Each number is 200 + 30 x the weight over its row's rms, rounded and kept within 0 to 999. Layers, rows and columns count from 0. The size before them is the row's rms in percent of the matrix's.

# layer 6 MLP up, 704x256, rms 0.0944, rows 214-250, columns 128-191
103,184,240,254,238,190,206,244,168,179,156,161,183,153,195,181,160,172,240,237,180,158,214,245,242,190,188,232,166,203,190,181,213,204,174,158,238,172,232,209,162,134,238,196,232,225,201,219,241,236,247,227,175,183,244,210,178,199,193,217,191,262,192,187,222
096,201,168,214,247,183,188,210,190,160,262,203,275,127,224,211,147,141,208,218,189,142,230,228,169,242,170,212,224,213,206,181,201,205,213,187,166,238,195,197,175,155,217,204,213,207,187,159,234,235,181,266,211,228,270,224,187,171,154,198,196,198,220,156,200
097,186,155,217,148,229,182,161,146,189,172,163,193,215,208,264,129,228,248,125,268,202,241,212,151,197,139,237,151,228,239,219,186,198,122,179,168,175,176,215,199,179,175,193,225,206,214,158,196,207,187,166,182,208,197,206,203,214,168,168,231,192,182,173,265
101,170,236,247,169,207,214,209,265,182,228,194,226,224,216,191,230,226,216,210,189,213,167,191,177,194,181,220,240,173,188,207,222,208,254,212,215,159,197,262,217,192,213,192,204,176,241,179,169,215,229,208,163,228,163,208,234,215,241,203,199,203,173,198,197
094,226,157,234,192,186,196,208,237,251,249,224,234,285,186,178,193,172,204,171,252,170,229,191,230,219,202,182,222,208,223,167,204,230,220,155,224,167,176,202,188,195,242,203,165,231,228,177,167,192,240,171,213,200,220,194,145,120,152,180,153,185,185,234,252
094,242,190,174,204,160,186,203,213,222,199,178,249,204,215,190,178,180,236,190,270,179,171,234,214,183,209,206,166,198,131,179,200,141,205,180,237,281,205,180,226,200,192,163,206,177,179,193,261,198,222,141,232,257,214,229,211,219,177,213,195,237,272,175,215
094,181,157,204,147,247,213,172,154,194,262,183,143,234,199,225,198,212,196,235,221,186,161,208,221,222,209,203,174,208,236,161,193,260,212,228,195,182,137,211,205,181,220,170,273,221,142,201,202,271,200,194,211,166,259,198,120,261,213,172,199,277,240,228,217
108,209,225,160,199,221,189,154,184,178,179,208,182,179,192,234,220,195,183,231,224,205,223,209,204,154,189,202,256,227,184,167,210,135,269,207,197,211,245,184,206,185,177,154,234,233,235,242,211,194,237,206,199,165,255,223,204,194,199,188,200,199,143,202,198
098,188,200,175,192,206,220,152,219,209,206,239,211,194,170,185,218,187,205,202,278,207,234,218,187,248,197,232,238,204,173,189,202,230,176,172,161,192,195,182,180,203,205,217,182,171,218,253,192,224,212,203,175,200,176,197,166,223,213,236,195,251,187,222,214
104,233,212,212,209,191,189,195,182,263,152,216,169,208,190,240,184,248,197,219,136,200,178,172,251,201,207,197,196,229,191,97,178,160,220,174,241,183,230,158,218,205,132,221,139,187,199,171,210,231,209,176,146,211,210,202,187,184,170,195,238,167,247,197,200
094,233,260,215,251,208,156,191,223,192,164,274,176,198,127,174,218,191,181,257,190,222,189,248,219,170,175,188,205,221,228,144,149,248,208,210,175,131,192,171,250,260,194,194,220,229,222,224,201,170,226,235,190,176,197,193,195,182,246,237,186,229,227,175,229
093,209,243,205,179,163,203,261,196,199,222,236,202,187,181,175,218,171,243,191,212,162,200,211,168,156,199,187,226,225,189,213,209,209,191,250,173,146,217,174,192,213,212,213,214,207,207,198,181,197,190,199,184,147,142,157,227,192,139,196,215,147,229,167,180
104,205,243,249,200,191,190,186,201,209,206,157,225,175,234,203,243,239,207,210,211,195,188,181,151,212,214,245,160,203,219,155,238,187,147,190,222,179,204,215,205,206,223,177,186,245,237,195,208,190,187,242,239,179,244,239,224,219,177,269,228,196,208,197,238
107,219,195,260,226,167,243,199,247,271,180,224,232,219,207,163,230,233,235,150,248,216,271,158,178,223,214,247,214,212,175,150,203,140,199,158,171,153,201,190,219,235,206,229,165,188,193,211,155,196,205,187,195,206,209,187,190,170,241,168,167,168,206,163,260
103,214,129,218,208,188,166,227,158,192,196,227,169,197,148,162,209,199,160,236,189,190,202,204,193,220,196,236,182,191,168,200,191,128,222,193,186,164,171,159,230,189,184,219,200,274,182,175,206,203,196,225,208,199,220,151,211,192,189,216,209,210,213,192,212
099,177,226,180,185,204,164,174,243,193,210,171,166,237,193,236,171,184,239,165,237,172,258,194,181,215,260,189,200,254,220,190,140,231,186,246,211,215,167,226,203,217,187,202,172,201,156,209,165,205,222,206,231,171,198,245,140,207,220,221,184,219,192,225,177
107,284,175,151,240,198,144,209,204,152,187,223,181,192,192,192,170,246,238,221,217,174,219,222,245,218,235,203,194,193,169,177,192,186,240,163,173,221,187,151,249,186,179,202,150,164,156,194,157,220,155,237,255,148,175,201,196,216,178,186,209,196,132,190,195
097,208,161,171,247,213,221,197,156,127,169,169,250,171,176,166,165,168,180,184,190,166,200,201,195,176,183,198,261,169,193,215,232,212,212,191,203,270,197,243,240,183,237,195,187,220,195,211,208,183,188,230,167,142,183,219,196,226,225,197,191,165,185,243,205
098,208,189,169,241,207,157,187,289,214,198,191,189,207,243,227,174,140,109,228,247,237,136,188,178,183,191,209,197,199,202,243,159,200,260,192,210,175,208,187,184,204,276,184,220,224,197,218,187,167,273,212,165,180,190,221,167,187,205,157,209,172,247,194,237
105,181,186,217,165,158,144,172,188,211,205,190,214,211,202,194,170,220,261,217,197,169,222,205,203,183,201,179,184,223,222,227,199,225,183,124,182,191,179,206,221,170,185,189,239,233,276,180,228,223,140,234,178,219,160,151,175,195,193,251,187,189,162,176,244
105,192,215,160,184,204,159,292,146,230,205,199,260,177,207,219,202,217,242,183,185,179,249,185,203,222,242,166,263,246,222,231,231,238,245,196,163,187,211,191,172,206,169,188,184,165,225,198,184,149,144,169,169,213,179,175,206,206,237,209,196,193,174,196,144
105,216,233,211,219,261,208,226,184,219,173,208,214,166,223,178,244,164,229,194,170,214,182,208,152,177,209,222,176,200,153,225,182,204,244,214,238,248,172,183,252,220,226,157,194,190,235,193,210,216,189,197,135,199,218,176,206,151,201,121,211,237,207,203,206
101,198,165,191,180,122,185,236,177,177,235,238,171,174,149,258,196,143,236,198,193,227,226,226,220,185,186,188,134,212,146,237,135,218,196,220,203,221,208,205,191,169,194,214,186,211,182,248,186,179,241,243,177,189,197,147,237,161,150,172,202,206,195,226,222
104,178,216,153,194,213,228,184,186,224,189,194,214,226,173,185,195,205,163,259,181,210,201,196,224,219,226,188,260,204,198,153,138,231,210,215,234,210,204,193,201,219,171,192,250,163,202,250,201,174,166,197,195,199,219,144,111,166,142,168,210,231,153,232,186
106,175,210,175,238,186,208,223,185,178,180,180,236,231,226,171,216,167,264,222,212,204,149,243,179,229,215,206,135,155,214,200,192,122,174,206,127,223,181,173,179,214,189,212,200,147,225,217,146,231,174,222,173,267,198,179,245,219,178,182,198,226,170,250,185
096,211,211,203,173,194,222,207,222,209,172,181,157,184,226,202,221,138,243,193,220,122,239,198,209,182,196,175,171,244,178,155,206,206,178,161,199,157,203,175,184,225,218,203,236,179,166,181,254,226,152,174,162,157,189,189,199,196,236,175,149,159,159,198,243
099,208,192,180,188,203,182,214,211,187,221,195,203,232,169,233,247,185,179,249,187,211,255,190,195,199,155,203,235,243,223,142,168,157,186,192,169,131,164,148,184,193,167,219,232,208,150,198,215,188,150,208,201,203,173,179,248,158,215,208,210,230,193,173,201
093,156,221,181,248,254,249,204,205,174,169,210,183,231,214,203,198,206,214,172,236,228,218,181,242,198,195,195,172,242,185,208,259,204,222,181,220,157,212,189,253,166,173,156,185,198,202,233,189,179,221,123,148,264,162,218,234,217,185,234,260,227,240,278,196
099,191,228,159,198,159,275,211,166,217,187,223,248,230,214,254,263,195,171,184,244,220,216,202,196,239,166,210,239,194,219,217,251,195,271,227,201,242,257,177,259,186,209,262,190,182,194,224,183,202,195,199,191,194,187,219,212,215,193,173,208,216,173,202,239
100,200,220,216,186,177,214,227,200,171,166,193,242,132,191,165,242,171,232,202,199,182,198,162,179,180,201,171,227,215,239,205,209,241,227,208,174,229,243,169,169,220,202,242,197,245,150,290,215,214,238,236,220,211,226,209,185,211,219,178,219,175,223,257,228
101,204,193,226,168,208,227,182,225,188,230,200,259,152,215,155,159,200,229,212,182,232,132,229,175,171,230,205,203,201,225,231,193,186,154,202,189,192,167,247,201,214,207,182,225,207,209,174,206,180,217,233,246,191,101,227,225,189,201,205,153,150,193,220,205
102,185,193,187,181,201,249,224,268,199,157,166,168,197,207,183,208,176,174,173,161,166,160,231,218,201,205,229,217,219,144,198,204,181,126,191,202,211,156,186,239,177,157,192,205,217,216,221,208,211,248,196,215,153,186,222,162,175,237,229,218,186,221,177,210
103,191,188,187,189,134,165,172,170,188,192,177,249,185,161,267,115,200,195,184,190,211,230,226,237,166,243,210,190,186,218,189,225,214,148,186,183,141,208,180,163,156,147,245,215,200,206,176,174,158,186,213,191,183,143,225,236,149,201,232,206,149,254,176,241
099,246,196,255,203,218,248,197,196,194,187,241,229,147,210,141,224,196,167,194,164,104,213,187,173,112,197,176,214,181,211,202,191,214,204,212,179,235,211,185,199,192,173,202,193,225,174,187,194,232,186,242,177,203,200,182,167,218,193,168,164,253,202,191,207
103,214,268,204,147,193,148,238,211,167,189,178,162,192,162,168,213,197,179,165,206,200,218,193,191,121,179,240,217,186,181,157,163,220,149,192,230,211,216,211,228,147,173,236,197,121,210,174,161,206,216,181,193,167,193,151,231,179,150,206,165,177,205,156,235
102,187,204,159,215,216,199,187,158,212,216,230,219,175,198,190,220,110,159,143,149,204,239,203,222,176,195,181,221,230,173,175,245,243,188,203,225,191,189,198,216,217,282,175,211,152,196,171,255,203,269,187,239,203,153,240,237,188,193,227,193,172,190,115,197
103,203,187,180,218,235,160,185,264,188,243,133,244,196,205,182,189,153,189,197,196,186,266,142,224,185,194,207,222,149,144,158,201,126,203,158,214,190,165,221,209,167,237,257,210,216,162,193,155,172,221,143,201,187,227,204,219,234,196,235,209,172,209,210,213
# layer 6 MLP down (transposed), 704x256, rms 0.0924, rows 214-249, columns 128-191
098,173,175,207,194,153,243,250,156,230,225,205,167,227,203,199,191,251,169,177,150,222,156,221,218,87,189,257,226,201,167,192,143,208,216,239,175,211,213,182,203,224,143,251,199,160,167,172,173,151,228,198,170,168,145,234,216,208,152,207,152,206,177,183,205
094,204,189,186,210,178,201,182,149,233,195,189,220,184,202,213,209,180,175,222,207,199,186,159,215,353,248,198,192,200,158,182,209,215,129,222,201,196,234,185,182,197,177,240,197,182,207,109,215,207,181,192,181,212,178,209,190,189,148,175,177,193,197,144,228
098,276,150,140,180,191,237,195,184,172,232,181,256,206,203,226,182,212,216,175,187,219,241,195,188,226,194,206,218,205,222,210,263,200,150,219,171,295,234,192,201,173,187,187,148,211,153,156,205,203,234,240,202,208,173,172,174,195,193,272,154,210,204,175,151
101,170,165,195,180,150,135,182,193,233,139,198,197,174,181,195,191,194,199,179,190,241,212,197,224,206,165,206,278,174,191,158,177,239,186,174,198,252,189,194,171,175,222,195,142,198,269,163,203,243,159,255,146,177,222,187,209,217,167,182,199,206,185,213,239
096,174,205,217,192,282,152,156,231,223,150,229,160,208,227,198,131,191,193,165,206,214,207,203,194,165,164,240,229,181,204,182,211,190,225,194,211,238,168,183,231,129,175,190,223,194,227,212,216,238,223,209,147,215,208,161,192,230,216,210,198,263,142,232,141
092,195,225,193,176,144,167,195,229,204,200,228,207,192,241,128,151,173,202,186,196,223,185,188,185,234,238,235,173,175,175,227,172,180,266,179,222,225,226,200,155,167,236,188,185,170,199,259,179,219,208,170,185,198,169,174,165,226,179,197,182,198,217,270,178
095,253,186,221,301,207,185,259,174,249,197,173,206,141,198,197,153,189,228,217,226,147,212,200,170,172,186,181,171,265,191,215,214,204,201,235,220,171,152,179,212,166,239,202,219,229,213,184,228,174,200,176,191,176,198,217,244,230,237,190,214,171,126,183,200
102,184,216,239,212,182,207,190,174,218,208,183,172,189,196,187,201,192,208,239,218,188,188,161,239,226,185,248,222,179,200,196,194,175,183,233,196,206,247,165,166,186,171,208,206,219,215,186,157,191,196,246,218,189,196,237,225,262,177,185,180,219,172,192,192
099,159,238,220,195,206,166,169,183,235,189,230,210,190,158,160,193,181,219,190,181,218,192,184,232,211,233,176,238,188,229,181,241,210,200,178,205,168,198,198,193,233,198,206,154,187,168,158,278,184,179,256,176,172,256,107,192,232,213,134,230,120,213,182,168
106,204,202,180,176,239,194,233,182,125,229,234,154,168,172,194,207,198,186,197,178,210,208,194,158,207,160,173,216,194,251,199,223,205,193,192,229,210,200,191,207,167,231,121,228,214,188,194,234,229,196,185,209,194,193,170,162,210,172,148,239,184,198,203,181
093,223,172,201,192,191,225,194,217,170,184,176,241,216,200,211,268,199,129,172,205,230,213,183,194,185,239,227,190,187,171,213,245,185,233,190,273,239,161,163,192,217,168,209,191,199,194,215,198,213,223,201,252,248,213,200,135,211,163,212,139,212,204,194,157
099,192,160,219,206,257,248,237,232,242,249,212,209,203,214,272,171,141,164,258,186,178,223,220,170,187,167,196,156,193,179,256,245,204,184,195,196,204,187,188,237,237,193,206,171,251,154,261,230,193,261,162,222,180,163,245,201,195,227,196,219,241,235,172,213
098,179,215,217,242,166,205,215,206,185,182,172,185,237,186,231,209,192,142,217,180,175,199,248,219,237,192,140,180,195,188,161,226,222,155,177,213,208,139,176,198,212,204,190,229,231,160,219,240,230,169,233,174,149,187,167,199,191,216,241,209,243,209,181,168
101,209,209,220,203,168,205,179,247,198,187,217,193,235,207,250,185,199,191,163,205,211,182,194,208,186,168,161,162,190,191,201,233,172,223,201,191,172,222,279,151,224,127,182,159,215,183,174,194,160,180,182,194,204,207,156,169,260,197,173,226,227,184,238,183
104,192,207,222,183,164,218,226,206,218,215,203,205,213,181,250,211,189,202,205,193,227,248,221,161,186,167,165,240,229,176,159,205,257,176,207,174,213,241,234,211,230,225,239,228,192,194,182,208,210,213,166,163,212,219,278,197,184,125,185,177,243,206,210,121
097,235,227,227,217,178,205,248,240,250,164,214,206,210,203,193,226,212,182,209,172,205,225,121,174,150,210,173,208,168,193,160,169,195,156,207,196,232,245,195,215,185,222,177,199,167,188,222,216,221,163,211,173,204,250,209,197,211,146,212,217,228,216,185,213
104,190,168,226,182,172,175,245,148,228,229,267,192,237,221,242,183,223,187,164,175,246,151,143,204,248,246,196,204,206,176,177,212,134,161,193,199,212,197,194,214,227,156,237,196,186,200,241,216,179,252,213,159,167,216,176,257,206,159,168,165,159,241,218,187
097,198,201,174,202,192,211,136,139,130,194,178,158,189,161,175,200,203,200,264,218,210,141,197,211,241,191,181,242,194,201,215,173,149,174,195,193,181,186,161,181,164,221,271,232,209,265,122,211,216,196,268,196,212,199,195,192,215,217,218,199,164,185,205,177
098,176,199,233,115,290,213,170,183,221,213,204,172,166,183,217,211,221,200,250,221,188,146,196,234,203,200,289,203,243,196,214,186,267,237,185,166,177,191,209,182,256,240,240,230,237,203,169,249,207,180,194,227,235,173,168,236,165,200,182,181,176,233,205,177
106,184,171,200,213,148,131,164,197,226,171,193,219,165,185,208,131,185,208,266,174,172,253,204,209,159,208,163,221,177,170,215,201,208,215,212,217,208,187,214,115,238,224,219,212,242,178,170,188,182,236,190,200,130,245,277,165,150,214,172,272,147,134,174,199
106,166,203,248,217,196,199,218,212,179,208,171,185,197,207,209,168,199,288,192,196,165,181,278,240,216,235,200,206,209,204,193,243,243,189,203,219,201,206,249,198,173,223,222,158,192,231,234,195,207,227,152,210,221,148,190,215,178,256,219,244,199,254,206,172
105,186,192,188,252,152,223,210,231,254,162,216,263,165,209,203,202,191,173,233,160,203,206,183,166,188,232,255,189,172,214,154,182,254,187,223,183,206,183,225,133,179,219,187,180,208,231,208,216,228,192,195,229,194,191,210,203,220,197,207,149,163,195,215,232
100,168,244,169,172,135,176,177,212,189,182,249,151,189,159,203,171,207,180,196,211,162,200,177,192,205,145,186,175,204,226,230,170,253,232,182,187,183,219,167,195,203,186,164,194,204,172,205,190,157,184,196,196,183,208,289,235,202,239,221,176,218,187,212,164
104,260,215,200,227,185,195,171,236,168,228,233,184,146,235,151,163,212,188,178,195,218,189,185,184,156,230,255,185,215,189,206,245,165,222,186,177,230,185,148,166,171,197,154,208,196,243,205,252,194,201,162,187,160,172,225,190,185,218,225,153,171,205,185,170
102,192,168,226,202,207,176,211,251,181,215,173,152,233,228,199,196,194,277,173,210,205,166,195,189,261,203,174,177,171,214,178,209,252,183,199,216,179,211,293,210,217,195,150,154,243,218,219,171,185,198,179,202,204,198,225,190,216,152,195,203,212,171,187,238
100,144,188,208,238,146,215,237,219,177,215,185,169,197,260,221,201,227,170,192,225,152,203,190,197,113,218,127,248,209,253,249,205,166,160,233,197,238,175,209,204,214,259,198,177,192,219,173,219,215,185,196,224,153,144,200,234,147,194,167,187,215,176,223,213
096,189,226,218,159,174,210,210,158,225,137,240,197,220,213,216,226,171,206,218,187,172,210,238,174,198,203,153,239,183,179,231,210,198,194,203,210,224,209,189,226,197,234,192,223,210,168,142,241,231,172,152,204,218,226,163,215,228,164,142,198,185,210,230,175
093,165,229,176,172,230,195,157,184,194,226,187,182,156,201,160,186,180,197,250,214,186,152,207,210,181,242,189,182,247,186,187,202,198,218,181,178,206,169,229,187,181,195,199,139,240,180,175,172,225,179,225,152,223,156,179,200,186,207,202,223,170,184,187,182
099,223,227,205,184,169,232,248,173,235,231,177,236,218,213,217,264,210,225,234,133,202,229,178,214,164,262,173,248,178,185,195,178,209,192,188,225,182,201,183,178,194,186,178,183,213,266,197,137,237,204,238,192,156,239,192,189,200,190,186,153,143,239,158,178
097,202,228,204,210,159,211,175,216,169,221,197,178,188,160,160,130,200,167,235,191,232,207,136,213,134,225,161,204,232,213,225,218,193,186,224,206,226,220,156,234,247,164,205,190,230,216,220,179,152,224,176,191,225,182,177,194,209,248,146,205,202,193,227,203
095,179,182,194,220,153,139,182,223,206,228,224,222,201,153,212,234,202,167,240,235,225,197,206,173,188,243,208,198,222,198,169,214,226,260,204,198,175,208,216,204,220,266,237,176,183,189,206,179,209,184,220,168,193,201,195,178,186,188,206,154,212,157,197,187
105,217,224,250,169,148,146,228,159,182,217,203,197,198,205,164,238,181,188,243,187,172,221,199,147,175,209,203,225,185,212,165,218,250,175,153,227,129,252,198,207,195,251,238,243,178,175,228,207,203,133,176,191,212,210,243,234,158,157,241,203,161,156,203,242
100,148,196,237,226,200,215,214,230,188,246,212,211,227,192,264,191,204,239,160,214,155,220,171,233,254,218,213,163,200,269,196,198,234,160,215,190,175,219,116,160,189,233,206,170,208,214,186,216,179,222,261,217,219,170,170,204,230,185,234,293,201,244,203,210
099,223,144,200,180,230,250,216,233,199,205,203,199,222,191,213,202,238,219,208,156,239,174,233,165,247,211,246,144,216,190,128,227,177,227,227,224,185,229,247,247,172,192,181,190,200,168,273,191,218,194,207,235,220,271,229,172,189,199,211,115,143,168,253,171
100,182,200,195,174,180,176,182,178,162,186,255,211,221,217,195,193,205,151,211,165,203,231,193,144,193,233,194,143,197,223,173,168,223,223,226,226,203,211,178,149,196,184,224,174,217,158,201,202,149,183,162,168,208,162,179,192,195,191,175,146,246,202,155,199
103,225,245,147,202,120,205,177,243,275,198,192,270,216,182,200,212,200,165,154,234,181,197,219,196,248,203,245,147,183,150,219,222,241,150,185,182,197,215,174,253,235,196,148,197,162,147,206,186,170,234,179,185,187,183,190,163,169,222,190,156,225,151,230,161
# layer 6 MLP gate, 704x256, rms 0.0959, rows 215-250, columns 128-191
097,159,240,216,186,149,181,173,200,218,214,209,157,226,195,152,193,208,205,189,253,289,188,142,263,190,172,224,219,155,190,204,167,208,254,205,233,144,167,225,153,146,185,213,196,206,212,208,171,165,254,186,241,181,209,206,141,171,243,222,205,249,213,196,264
094,270,166,188,218,188,220,172,208,233,161,169,162,147,186,156,100,251,232,199,231,225,223,241,212,203,174,174,197,222,206,200,172,182,227,136,168,226,159,206,212,221,205,211,210,210,210,137,152,196,239,143,215,153,166,181,241,168,195,163,192,238,205,147,143
100,210,181,186,147,171,195,208,229,190,134,194,206,148,227,164,199,234,191,225,226,229,226,204,198,211,180,200,201,207,163,185,227,197,197,208,154,216,203,153,155,189,139,204,163,207,187,235,254,208,181,168,209,188,233,287,243,199,195,205,227,211,214,165,214
096,201,199,151,159,190,199,177,211,209,140,197,173,205,202,208,287,185,203,211,175,218,222,180,226,158,237,193,181,177,157,205,220,215,190,152,171,232,218,155,241,184,231,217,254,164,253,248,199,271,211,162,192,178,198,218,151,201,178,207,163,249,280,168,200
090,197,220,211,192,123,217,170,200,200,161,137,219,155,195,211,179,225,258,180,167,211,171,211,244,179,207,197,189,198,159,179,221,239,201,203,211,183,188,208,216,187,188,182,246,155,173,189,279,162,145,209,191,184,204,135,179,181,238,213,205,194,242,223,176
095,250,216,178,264,162,251,197,172,181,174,188,205,154,202,135,140,206,217,213,218,138,241,202,243,192,245,187,156,189,131,155,239,214,186,167,202,195,197,205,154,209,193,207,186,270,180,186,173,227,248,207,207,190,191,186,287,226,222,190,224,160,181,166,204
113,181,194,166,247,219,194,150,185,239,225,226,201,217,209,169,180,170,199,184,269,232,162,189,187,175,199,196,168,202,208,170,212,214,203,183,181,170,225,155,215,240,230,184,189,190,201,199,197,171,162,138,221,252,183,210,232,206,214,206,166,156,194,181,207
098,211,215,200,215,236,202,182,228,173,215,222,160,148,205,206,155,189,164,212,186,141,185,173,170,191,178,188,196,206,173,170,212,216,185,223,232,211,175,221,235,229,190,142,226,171,166,213,195,225,194,192,215,199,170,210,201,242,210,209,244,152,148,276,219
097,283,246,147,258,182,225,162,231,166,215,232,250,202,209,220,134,164,212,188,227,200,212,259,199,197,195,240,265,208,204,234,177,209,276,198,247,200,216,157,192,231,208,215,159,217,228,229,197,184,155,168,232,177,195,205,186,245,227,172,230,168,181,179,226
094,178,230,226,155,219,215,244,196,211,252,203,211,224,216,210,208,239,227,172,195,233,153,183,159,217,191,194,211,179,205,161,160,226,157,228,173,188,158,231,205,227,223,185,139,206,209,180,161,220,251,135,205,195,190,225,207,207,174,178,200,215,190,164,171
106,203,187,168,204,236,218,140,233,214,218,189,207,155,122,200,216,182,202,199,172,165,219,205,220,195,148,243,199,215,198,231,183,205,234,165,174,178,213,185,154,193,185,172,213,207,161,212,195,215,197,175,228,239,193,248,159,175,237,193,219,196,223,239,218
103,187,215,199,181,215,226,208,160,222,207,203,228,157,204,194,253,208,176,213,198,167,149,150,171,162,166,211,236,218,245,198,192,195,142,191,192,182,216,179,195,209,194,197,153,226,224,184,197,177,151,222,246,213,235,144,200,255,194,264,253,174,241,228,213
100,217,193,139,206,172,176,213,180,211,195,225,236,187,152,211,233,210,206,194,173,195,146,184,188,223,170,204,221,158,223,240,207,220,214,220,203,233,201,229,127,207,159,189,223,206,172,167,163,225,228,207,227,233,123,199,229,232,171,198,250,141,208,210,171
104,208,200,222,174,188,187,228,176,228,218,184,186,181,188,158,211,190,202,207,186,206,207,184,161,173,226,198,199,235,163,242,209,208,216,224,208,226,216,148,248,175,135,215,125,220,248,214,200,197,180,183,157,167,231,179,196,194,220,162,201,170,260,209,190
097,174,228,215,206,202,170,198,219,175,181,173,157,182,190,217,184,177,202,204,193,254,138,197,235,206,211,177,186,157,204,147,217,175,220,183,182,179,211,241,217,263,169,199,145,220,219,155,189,183,229,164,152,137,170,176,247,157,186,166,202,223,190,218,187
108,190,239,187,167,186,172,175,177,212,219,250,215,185,186,213,153,197,190,201,185,207,218,218,172,156,199,185,207,229,175,201,250,248,183,233,216,219,165,243,225,201,179,182,223,177,207,200,247,207,198,195,226,180,197,184,167,212,191,194,186,215,228,240,199
095,156,177,189,195,193,192,208,134,138,237,174,219,211,227,186,156,230,186,215,233,207,165,209,144,181,260,177,214,174,226,206,234,197,209,192,173,222,129,210,143,269,210,190,178,221,229,202,211,188,229,227,174,185,159,170,224,192,207,193,197,169,253,248,180
098,185,178,241,151,216,215,243,186,191,172,200,169,190,209,179,244,239,191,216,188,258,207,178,168,191,193,221,204,154,216,198,140,218,192,237,213,236,237,227,177,272,254,175,226,190,204,210,173,163,178,178,142,180,177,147,206,179,220,170,214,250,194,209,241
104,167,162,226,230,189,233,192,187,180,167,173,185,206,203,192,215,225,198,250,198,196,224,136,195,214,203,230,224,205,180,196,180,185,256,216,207,177,181,164,162,250,228,227,218,241,201,177,171,156,201,151,227,202,228,239,207,181,186,164,198,217,144,196,140
104,207,191,169,233,241,185,168,198,208,243,223,232,210,237,207,192,176,213,223,194,161,267,244,196,235,189,192,133,201,151,181,208,202,219,223,243,197,199,196,164,156,164,190,185,227,164,195,178,171,168,217,199,211,170,201,190,157,210,219,244,256,141,187,205
104,182,161,149,157,170,177,281,129,215,183,218,207,212,219,176,145,184,187,198,163,196,167,229,179,197,225,204,194,214,235,191,189,177,155,193,233,228,204,196,243,137,174,172,181,184,177,230,207,256,182,147,246,176,203,191,174,263,209,211,217,209,202,209,207
099,214,237,185,179,217,140,132,176,198,170,232,194,213,185,185,213,222,144,176,172,190,200,247,174,192,208,208,200,162,228,170,171,205,198,227,199,235,252,194,266,196,181,190,209,210,163,173,193,216,195,212,228,171,209,203,226,215,205,234,207,176,178,213,175
101,140,209,195,196,233,197,158,181,185,238,186,188,205,180,226,192,238,158,210,158,219,176,228,198,214,168,153,121,218,188,211,129,226,223,214,178,214,212,225,193,244,161,178,136,179,171,193,187,236,161,219,173,197,148,146,198,202,175,226,224,206,217,230,229
102,161,186,180,185,170,200,187,149,225,174,194,177,211,189,198,168,172,162,191,177,185,215,227,221,202,173,149,208,182,246,218,140,168,179,251,249,159,227,246,230,213,235,195,242,215,160,177,166,183,204,212,174,162,181,198,272,228,202,231,204,161,234,232,228
091,173,148,203,199,202,188,186,217,113,197,209,261,156,191,206,202,207,193,201,227,213,194,163,148,203,125,191,196,178,171,253,182,187,232,187,209,238,171,216,165,221,216,250,165,188,192,223,222,170,203,200,173,182,210,230,233,221,241,212,182,204,213,252,181
097,238,140,197,203,276,238,174,196,190,266,234,175,215,180,197,225,238,180,200,269,238,169,215,212,208,164,144,194,163,172,160,196,199,198,174,226,187,226,170,206,182,232,180,207,197,228,142,141,166,229,210,200,140,173,200,216,189,249,181,231,234,187,244,225
098,203,152,203,160,225,217,227,192,205,189,188,216,203,168,209,191,179,238,178,240,197,228,192,246,192,208,211,229,237,184,204,190,275,189,246,206,168,206,155,207,183,187,208,192,179,189,217,154,161,170,163,245,151,218,136,215,213,224,226,177,172,170,221,156
104,195,193,189,222,204,162,212,172,234,185,229,148,169,199,245,233,236,175,170,149,182,196,255,222,188,157,173,145,182,222,235,223,212,196,268,170,209,199,258,162,168,187,201,247,203,201,200,144,177,174,236,191,222,236,180,203,233,290,223,206,250,206,181,221
099,238,253,182,244,220,238,199,232,202,190,197,193,197,249,246,180,194,194,182,164,204,193,256,182,224,225,215,224,160,153,230,204,183,215,171,179,219,209,194,203,147,166,138,274,191,189,143,180,171,179,164,204,217,126,196,193,239,208,179,217,170,199,200,166
101,161,151,185,223,186,225,224,169,212,239,179,179,260,180,221,173,241,199,218,190,190,249,196,198,177,205,197,186,221,176,201,218,193,215,254,145,198,171,175,128,199,142,225,167,181,188,198,221,162,235,204,158,222,193,203,164,195,160,224,234,184,224,153,206
102,200,210,230,213,210,161,199,201,208,163,201,232,230,203,180,205,206,226,178,140,191,223,175,171,183,216,229,236,243,208,219,186,220,242,204,236,183,194,270,170,219,175,190,158,275,214,202,195,264,185,157,239,203,148,204,191,186,228,167,190,188,217,207,206
103,195,225,230,199,214,226,195,179,228,185,201,199,142,188,193,220,169,191,248,136,197,206,160,163,204,251,209,189,245,220,142,255,199,176,232,132,170,187,202,226,221,200,229,208,254,171,182,216,250,232,196,204,175,146,188,213,144,237,229,239,207,171,206,195
103,187,192,234,177,153,193,218,217,166,196,211,219,201,244,188,199,208,168,247,198,177,178,183,197,149,238,190,197,203,194,183,162,200,152,285,191,215,166,211,229,245,217,132,158,153,171,218,197,235,217,221,205,249,229,161,162,243,152,216,159,202,131,186,185
094,170,196,197,197,200,211,175,213,162,199,249,189,224,215,172,196,189,152,245,195,138,258,209,244,192,223,207,225,226,217,201,189,206,283,244,194,189,172,153,205,224,233,240,161,178,200,205,197,219,202,210,182,240,235,211,241,188,201,212,207,279,207,246,211
102,177,155,215,196,196,205,189,223,193,139,225,176,218,198,224,282,203,161,214,140,172,239,214,196,163,203,196,171,221,211,218,223,224,189,214,186,238,253,256,160,231,220,228,197,192,159,183,202,192,178,257,220,172,192,203,186,162,254,193,225,251,178,207,177
102,203,247,209,244,173,239,247,202,198,204,234,226,226,236,199,234,169,214,212,164,204,201,209,160,205,177,181,230,142,214,186,218,188,130,218,226,186,168,174,146,188,239,228,241,211,230,136,218,164,181,213,175,178,226,208,186,209,168,175,221,172,168,174,198